config.yaml
n_layer: 15
d_model: 160
n_head: 5
n_kv_head: 5
head_dim: 32
d_mlp: 640
vocab_size: 512
activation: "tanh_gelu"
norm: "layernorm"
norm_place: "pre"
norm_eps: 1e-05
positions: "rope"
rope_base: 500000.0
rope_fraction: 0.25
qk_norm: false
attn_scale: 0.177
bias: "none"
tie_embeddings: false
parallel_block: true
init: "normal"
init_std_qkv: 0.0324
init_std_o: 0.0
init_std_up: 0.0324
init_std_down: 0.0
optimizer: "muon_variant"
lr: 0.00291
beta1: 0.95
weight_decay: 0.067
lr_head: 0.00849
grad_clip: 2.0
warmup_steps: 200
schedule: "wsd"
decay_fraction: 0.768
decay_shape: "linear"
final_lr_fraction: 0.0
batch_tokens: 16384
seq_len: 128
doc_mask: false
train_tokens: 109100000
steps: 6659
dataset: "wikipedia_en"
Each number is 128 + 24 x the weight over its row's rms, rounded and kept within 0 to 255. Layers, rows and columns count from 0. Numbers have three digits each. The size before them is the row's rms in percent of the matrix's.

# o: layer 5 attention output (transposed), 160x160, rms 0.0884, rows 83-95, columns 0-159
# v: layer 5 attention value, 160x160, rms 0.0987, rows 84-95, columns 0-159
# q: layer 5 attention query, 160x160, rms 0.11, rows 96-103, columns 0-159
# k: layer 5 attention key, 160x160, rms 0.11, rows 96-102, columns 0-159
o83 099:092129109159108111138146105126152139118171142100102150126146135190114133101121135171108125133174088100114166134113086162117185104095146165100153125106155152124124134137140110139148104113135140135141130105068159138162110148160136090136120125104102131139172148121140144143107129119157123138133113099121094069117133109168143107146099095144109142067142124130093166131137093122113118105110201134123125139098109120095127131137155095128131092140106141147142101121133183136129128134159139
v84 097:119133089166125163137140066093114127108105130077095142130132159139086118126123115143140153132154148138103125115104123130147155119102199145138143136132136122072146155057114133121095141111117111148150142101154159104137127116120108162125145149167140108105156158112137085145138103103118124131165148154149139101095154155150087108113114099137096154136119098096164107150166137128147117116070134095118151157113122108114170109159108115117112133135173132173127164110110100130127123123097131
o84 096:159161133090157194119143149122121180169134153130092112165122109112141115147114104135106127132110150151120152123104157146100128134165084107096101124121174124096122153145127155113136097125118201137158135128111132095134108133148136146162056114117117144113136112116099137135150137130156092123136108122129130159128106091108113134138143120163148122116117117118116163081125104107091118173093136197080122113104103141112089120120101127116141147119104166155167138143135139149122108099159120
v85 101:129114144169133130076126119095114090095149094117174143100115136136156160091126124152133119110140103104103109144142123103126134150152098134127123171161171139129119117212139128096147165141131133120137102100124093121119119159145154098127134142108115135193116106077180122136117109126144152134137117073149110116123130127116145147096105158062168122108128102133146109097118144119131115112112122177110125085121153144083145129139118121142132123123112165158128157147173122090143123089129116
o85 097:118120109140115132096119124123145179147089135130110171094172128138132132149126141125217150136111167100124140097141101128109109124093133090134153069099099126128139113108148124123143092127143106099156166140133155133104140100116113164119110125148131111135101144171137114109137136130129152105139155141129142128091153128088150142119156126163133155127166131143116128120121116164131076166138140109148134120097150126178091150130139100114086145085124133117123063126126151146174070153101105
v86 095:165119126141124129138116130118111132124159168140131109175122127138165094121117188142151111169119124162134122120116122124101119142131097112143125132108142110095127139155116153191138116127105117129130110135144142141169142153112069092106086143155106151131105135126143112099169108073159098143152114134117124114125165108148150154149125174116125112085110099154176143155094145124166148106116165078103093126086119097091102137139133100113142087136101152123084148154121113108088104165136150
o86 102:165154065114150134145144128122145113137114113115155096119111136151163081175121119147144107117124135097137106121080143151142133109066098144136126135130098184110189102080120146093130138169132142143154118150091138105086154169124167114076118095095154163100149150153130151105121155160091135170127134091153194124138117121102112084145115106136100136125133081115107110089120135176138125141112138132137135150147121125143116133125118115125134136125143118118153133119145142108139138122153133
v87 106:158116127088140131076134148157092137125099157120124133149072125135128145105090141155149141129147097113076144124158127121123124109083125116172146094167121144145117128193143148106125100149127120156167085108093160093149131106124160090127169122124084129094120140124147145145109122131147104121115139122101120102064146157118105136077136109150154126134135147120158136178132136120114149125162119159163116142110117121138170157119114121143137099116143124143129199113107171121150131121146090
o87 098:168156108071122134103082124110167139145126134132148129149114101130101153112138122123112139141149114132105104096134148150120103165135126112171149149130136112070145129099102145129164139179127131136108110148117116107108136094110119137195125153123119107162134121092092057155134111124104149099153161138105142152137147155119158112124109127170089114138169135110130154116136178133138102157098150123149084124149139132151088139128147122107089174151086102089142128097103131155127126119120172
v88 094:131085148140135087085127140121159133140135145116171114141147126135109194152162107142132125125097131126112113136139143138145112149131114122171088128121156122116084115147140104151121103116120158113160113158154104109152076127110150113154131121130152087117160122169158129110120150146116088132110095128130101130119092194108166167076104139133119129112125099143098141185121170107142124105184118083151090138155130108162156126112157137164135140101112106100128118116126152133077133107117157
o88 096:096123101128129133135136104033131128113151157135087137155137145175146142066142117127101129092141134102088183089120154117146118145122151131142145134123081105102181138150118121143144145114135115096126107119112098096125144146159171185118123166062196173109143129116122087144085116120141144141135096152140125112142139145128146128134104146117107149145163134131124108153124141126101148096119121134091158095136136138129107134161122101112138151131163140113111134098157136122127110132137115
v89 101:101131120135098156138135128113118102127129121160118115080126102136164099125091173113170143109140083093161087159148101080093118092113099089134114105144119164114149138133127180145139116170143128142135094141119127088124128115123126130126123127117170112181119137140119174173136127131104108139124137106122124145116109166131114063086136140106148134134121165123140130138081093122162120137117141117108119136157140165196123156107126124170132110101121157152151150122160113178127135086106102
o89 092:171135135119134128148128095128164173152144103147121141116188133137097176111121101123113123126086127177126125115117138165111117115151146113126162152094143146132144123129133111136144125140093105122115149134093109168101108076204128131093148136092113112171133132125115081123128122139165146149140155109120114097114158074150101127144106110108136139120132089145157173083149149090083133142148107110184130154117104107115138143118154090144110111087114102138128137141146112104108132114156166
v90 097:137097096137141175122133093117134120154123137139125087158123169131139161177133127095133116116120157212144129127120096120115142133140120100116120150107094080100158121123131096151072154142141127142096107095133117105185157135130091162128106114126178124095154140082105097043135138107127129125118096135125137129186106128139123097128156117121115123090158128120111100119143099136141167148123135149151136146142166104137112120129104143116151149164110141118151135123108138144139147105145173
o90 099:121125157110127084145143129127129144121125141102127144154095109146159120119100145129113127105141083081137114158180195120099123127095139120156130115114151119153121151138131096140143072122135118163135098144090147121119105126094160112119104083119100100111101162137159204141154172121124094107076129118163162107132127153140113116122072087163143160112125119133112154127094136111123122118134149122120167164141104184127141161150115108123123153126151141178127149088151124128111142120119107
v91 086:118105157125117097109164130113154121145089166136125106112220124113124137132134096121144121124125132138143167104154123134122135128085113121160101133092129120099188157107115149130106125119141154117120133145083159173150138123104129123099142111093139126122114098158144099138130145115132135094166109123147133124182133139087166104107167089149124096086135131149092105145190092087135129144114161155135118136106124140181092146116114111104110117118131144148147140119103093104161157107141087
o91 085:132158147078159104101102122117131152165154124148123150099085170120152119135132178112106079072095104139155088109144095104106186110105127153162149114125174129103105079161128082147152100148124142172104111120114144157116112151150122158137153140108121119109109107149156160149141117120125087142152145089105138141141099134124111147153109159145153148135094100121103104123127178136095131096126091140148118146128136119139160129154138170149157115129139092094109132112165112129134112137124117
v92 103:134090122109119066110143150127117131149124094141172175098159127096168122078066057143151123142166128124146122131099127115141105132150103123138169104147139134118158112143139148127161088140141156124148160116121132126141122124151168115149135133133103155156157134128116140153105156124073135137097151110129113137122124106152135098123165093103139116152095088125178118129104141126092084132118108115129161112150122119097113126154100110135132122157146167134162124160129116115133148108061176
o92 104:114147127143147134165124162109166125141151138145162158128132108116131159144157169129107123114122140121138093092136117103112115128083106132145127062123095133115142135160137094118124139136099117099116140142118149112168114123189113141132115172104110113132086106156124116136178156163159146130184119156142125109165116113128126107120132145110106146127151081132116104131148157091149126150147145095105073110089158065141119131089183166097127103106127153141103096123087130149126109159129118
v93 091:154110131094143128128095162106077130180151159140136139159118084132172113116127130122134127157136128121075157123113098134140159123109094110139134155149156090116094092112175127118181129124149110138096132147168158164086107157152126133133101080129123146123067101118136097120130112149114141146119118116117148155151125154169125126123139121163081139129113140154156139114126152095120150109117120085153110122169109142175136129141100127111123140108162072148097088142140144147164123099094144
o93 091:142151148127126097166130150124131106142147102141102141136115137149114118119120171133147137087174139129161114122151123103082135126135096084094135164120108133115134113133083115092100109131145140164137127150122104090126110157111151154086131120146112128142161141128104171125175112130135124082079112110157124143149120080138133100133166130103154121141159126149119108128134109167134122095125199099156127120158156035150143127124155131127111131160111127081095165121131089129156126133132164
v94 096:141128127114129193134115123146144117087134131106138161095093141117114154149167122124109119133119170147137148096089107121133134172112099128121130135158106074154150125136112132125141133146119117145143142097137141155166129144120141146139109152095131121163126096114129111186157133137117147189114128159136092102058144150185093080137084157117128111153129082132116154124123148119106131114099128054112128102133133084107104119139116161137134131115131123089137140134101156099114176123143157
o94 097:151124175155125056140128144149134154120125112119115139137085138151139102112095140140159129168148141123141123102127124156111106133157117132118125114136120165103118138102121183095105105106106111147173117116132145114109148157113136050153144136136163155137107166170090113116121113158125097143106110097142123146163129129108141126126132118144097189156112140109130130151123101146093146164126095158120125114085137112096142137113154125068096148125145159157139129074131128169070127114141115
v95 095:088086132129133132126085128119133105131114154130101159122114152114102109101152141123141112180131145143087133117106144123098114124165117106113075118100126162141109138075124106154188124099155092141115133154143130112125156170159145136146147123143133128136131162135090111134136077138121149100155129152116153097093172142148129088129118174121141177152121144106141110153129166058148149127153133132130114146144141136134108139085156094180133159157117102149110120136120068117107124167116124
o95 097:159128122140116155177146152131102120121165111124100114108131088151116156131139140149132119153125138163154126115149136145117098099084139150115163186169132112130103130088100137148101138122137118118128138090123129082110085107153115106096161093128149162108138135092151150120131152107167109115146109103132129121108107131087157123160185126088123065072115142145101135123182154145077159114104135123129119159106133126127154119119134160107122111095131157124120162103116158138143153096178140
q96 117:087167080193133134129113144130083171126105107129111154134143111133127146102153107100090093151144164142102113161144110114151112104129106159109090135103121131152158138138086139091133122143146141118133147156114135080070111096128139153094146159092147128182135159147103115148142157155171128168155115130119154131153111151102119142146137128110136150074136138140099104100142122103107116122170139113173132154128118142102125115116130156096114131154136130093145071153133166109128111116109151
k96 100:151104109132110159132119132121126063115117122150139115136132143142155145120110104173126151137084145141142158136075127116110121100105124130153091161158129106134136088164142143103142167194116115132158157135119105112087118117151147075162120120083110136163131083113142155105142110102089121104160172111151082061144177138135113152127127105159132112096088125116119122116104115141111160185121129125106125100118135106129162089133118147140134124105103147135113157144163146140116138142143153
q97 116:102144156131134105116109155121099111121105152175144135131119149127095128136148146144106156174137110079154054100158108113102137142139140122152121137152165066075130135125113152103099135104149138117127161080096096119116139100143085154112094139133092115110152123132151153121122128159146157102161121082127128109136115163118107136158139126091120159142166130143157153169163137124122141097137153117102133124142168153123091155137139114116124161104096091082087126126120113154143122149161163
k97 117:136161133140127114153110116114106149080114121087155147146149088101149159152184117101132124122151127118117138127164105110120132131106082126063148125179131155111125109103119169110128119106144119157110064158172115167149099157138106138137148126116131145084128129151117146098122094109138122147136146127099131150146136134093126160108104176130087128135157151103120118116087153165123129107124131135124124159128141149136158128146135146101094097157142118133170162178077123096133108132067123
q98 141:080165128169131169127148117119088160110120100113103121103113116078089140155130156115135100098119134134116130168161145123190159122145150122121112120075124132118123151152077127126092097136148082123124107151157158130141140109138111142150122127114143093116113177155115102112120174164154098167169118119109103146137108157088123144109097131159145121111123136152120121121142112102173118083114142133117123154158102103121165174100097172140110131137096118103135150117110163093138107121133162
k98 131:123138140135119138164094097142103135079107144135116127134123082111169147111157126080150124130099137120084146145122132107134118147136101142104152137141076158138097119136119127080148113139113124140146122133092170129151150140131148104193154126137082160109122162158138103109171119130119162142155126127148120130179091138086151104177114107093113153117106155141137111119137131135127118093133086113135115098149199140149153144074123169120099097129108147127151130115169123094109092117119136
q99 069:090148110154149121112147128094122147157110128150132125136139129131090135108150132085083106091126132185130082136210116104144121139125129175104143119113127117130145154128115087110143111153146117110132114168142148092144104152145124148123133122149102157157140133099097086145124147151126103192117092139162168126102188155122117173093108127140157118097117126154117105119135082124105112113134119121130146189170092104126112105121107122124122121120158119091117123140119171101144119152100139
k99 153:136112101129121128141192158129092154162137122112131139115088156136099097147123141183086124110178123141158127113129134135115143121143170096151091122116151097110144129148132146164102131109139148125120140132172076118138130119146114145088117133131158090109137096103105138131085162125167088125139106121098125100075143100147107139109160138124142100134188108109125161151113159102120168099111155136106156119127089131142132161157106104098161169136145096124095150121101124148143162114164122
q100 094:130106122126136149097126111142139140142127159150105157144131116118106142091176106139109091100114141137089122142105124176107116055143107121137147139133139123173138138129135106164101083135112100125086128127129141132107120147153104139162168144143157150104122126124169104150156102147115143130082125123153111140151064135098124103140127171133125151123157090142118123104121133076185131123117100131118126186137128132138130093143142114177117134165146086087122088123120111168136128178160165
k100 098:095138118108163133127085092175134075156154119147114165160110150124159130110134111128146104105113134104140146124090135150136132108142144165122072122127109148100155156134141120162135130082113135180147109123108113155092129149154140114108144148117095124142132149156083106120130114116136105159124178138079142125154106159152133139108098109139096104096119112100123111096131123137122124126115133145125127086130189151129075182106190130110145125183100104157119133125139170121119141092113123
q101 098:127082082123124116139124088126173136118129129108158091147138131102143159081122118127101101093122135125116177101158124092121127127067138152144116162177110076141123127097142109105140096103145144170138119102131095163135123163161170132117109154105138133107139120154165133140127126143121146111079158139149116197112124135154106109136158141090081138119144084155137123150128158141106133133129121138101115145095137108147087168132166100135116158114176107140130128142147097117138128150126088
k101 083:134148112134140088132162143117119094104147099111088137123112104123131134092132131117172140138141120144149096093120168161106100114092073105132115133138137128148066131148153130089125080138101139124135102111127128151177139103133147067176126172115134132083126175085136096103123083139115122171140157124121133120153152133131120136092170114091145171137143137130133147086115148179149146093133117119130108122163098157118153145159143167134123117120119113125161137134152172150120129165119124
q102 093:154116110148140160117133120085092128114106167101110157142117134121116120149157119135096126127097183155156097138090104107152144145163140087125087110120106155118100167147148132141105123118097135170139149094142112169133130067096155154124137097122084105117107114122115162102151085120156149110141116134112121097132129127126146116135116109190160126147116101136111110075149128103176142135127146143109109147102149131166119141169098186147145119111131136148124175130094124132162108120094164
k102 086:123113099145105121146118125117090162134137103141121130131140102169104085105095128119130122167137148132125162105157167152152157119083187125047140105128105167133124122113133137125139157108124148129184108108121086115117107112129128166145153109151140088134154124140114156088138170139107114133120104146161110116082122102145133109140163113171101154111121145099136131171094111145143115103107167139142181148135123103096141147101135094099159106140125152161142098158137140128081131113109101
q103 097:122126136146145106081142127123135113135138111093089135144105123139123111125131127110091119093143134180171121135122126150156157128174150157114155129099148099060129140137111140131136126133099079110124156161133129124146094112147146106189080145128166101140136159089072116107109104105139115119126127115130141122080150150118178135127156118169135087165129118162137117159113149166153097152089127145114132141122133179107157165069117116156128102155092140100119118130117127101149119110143141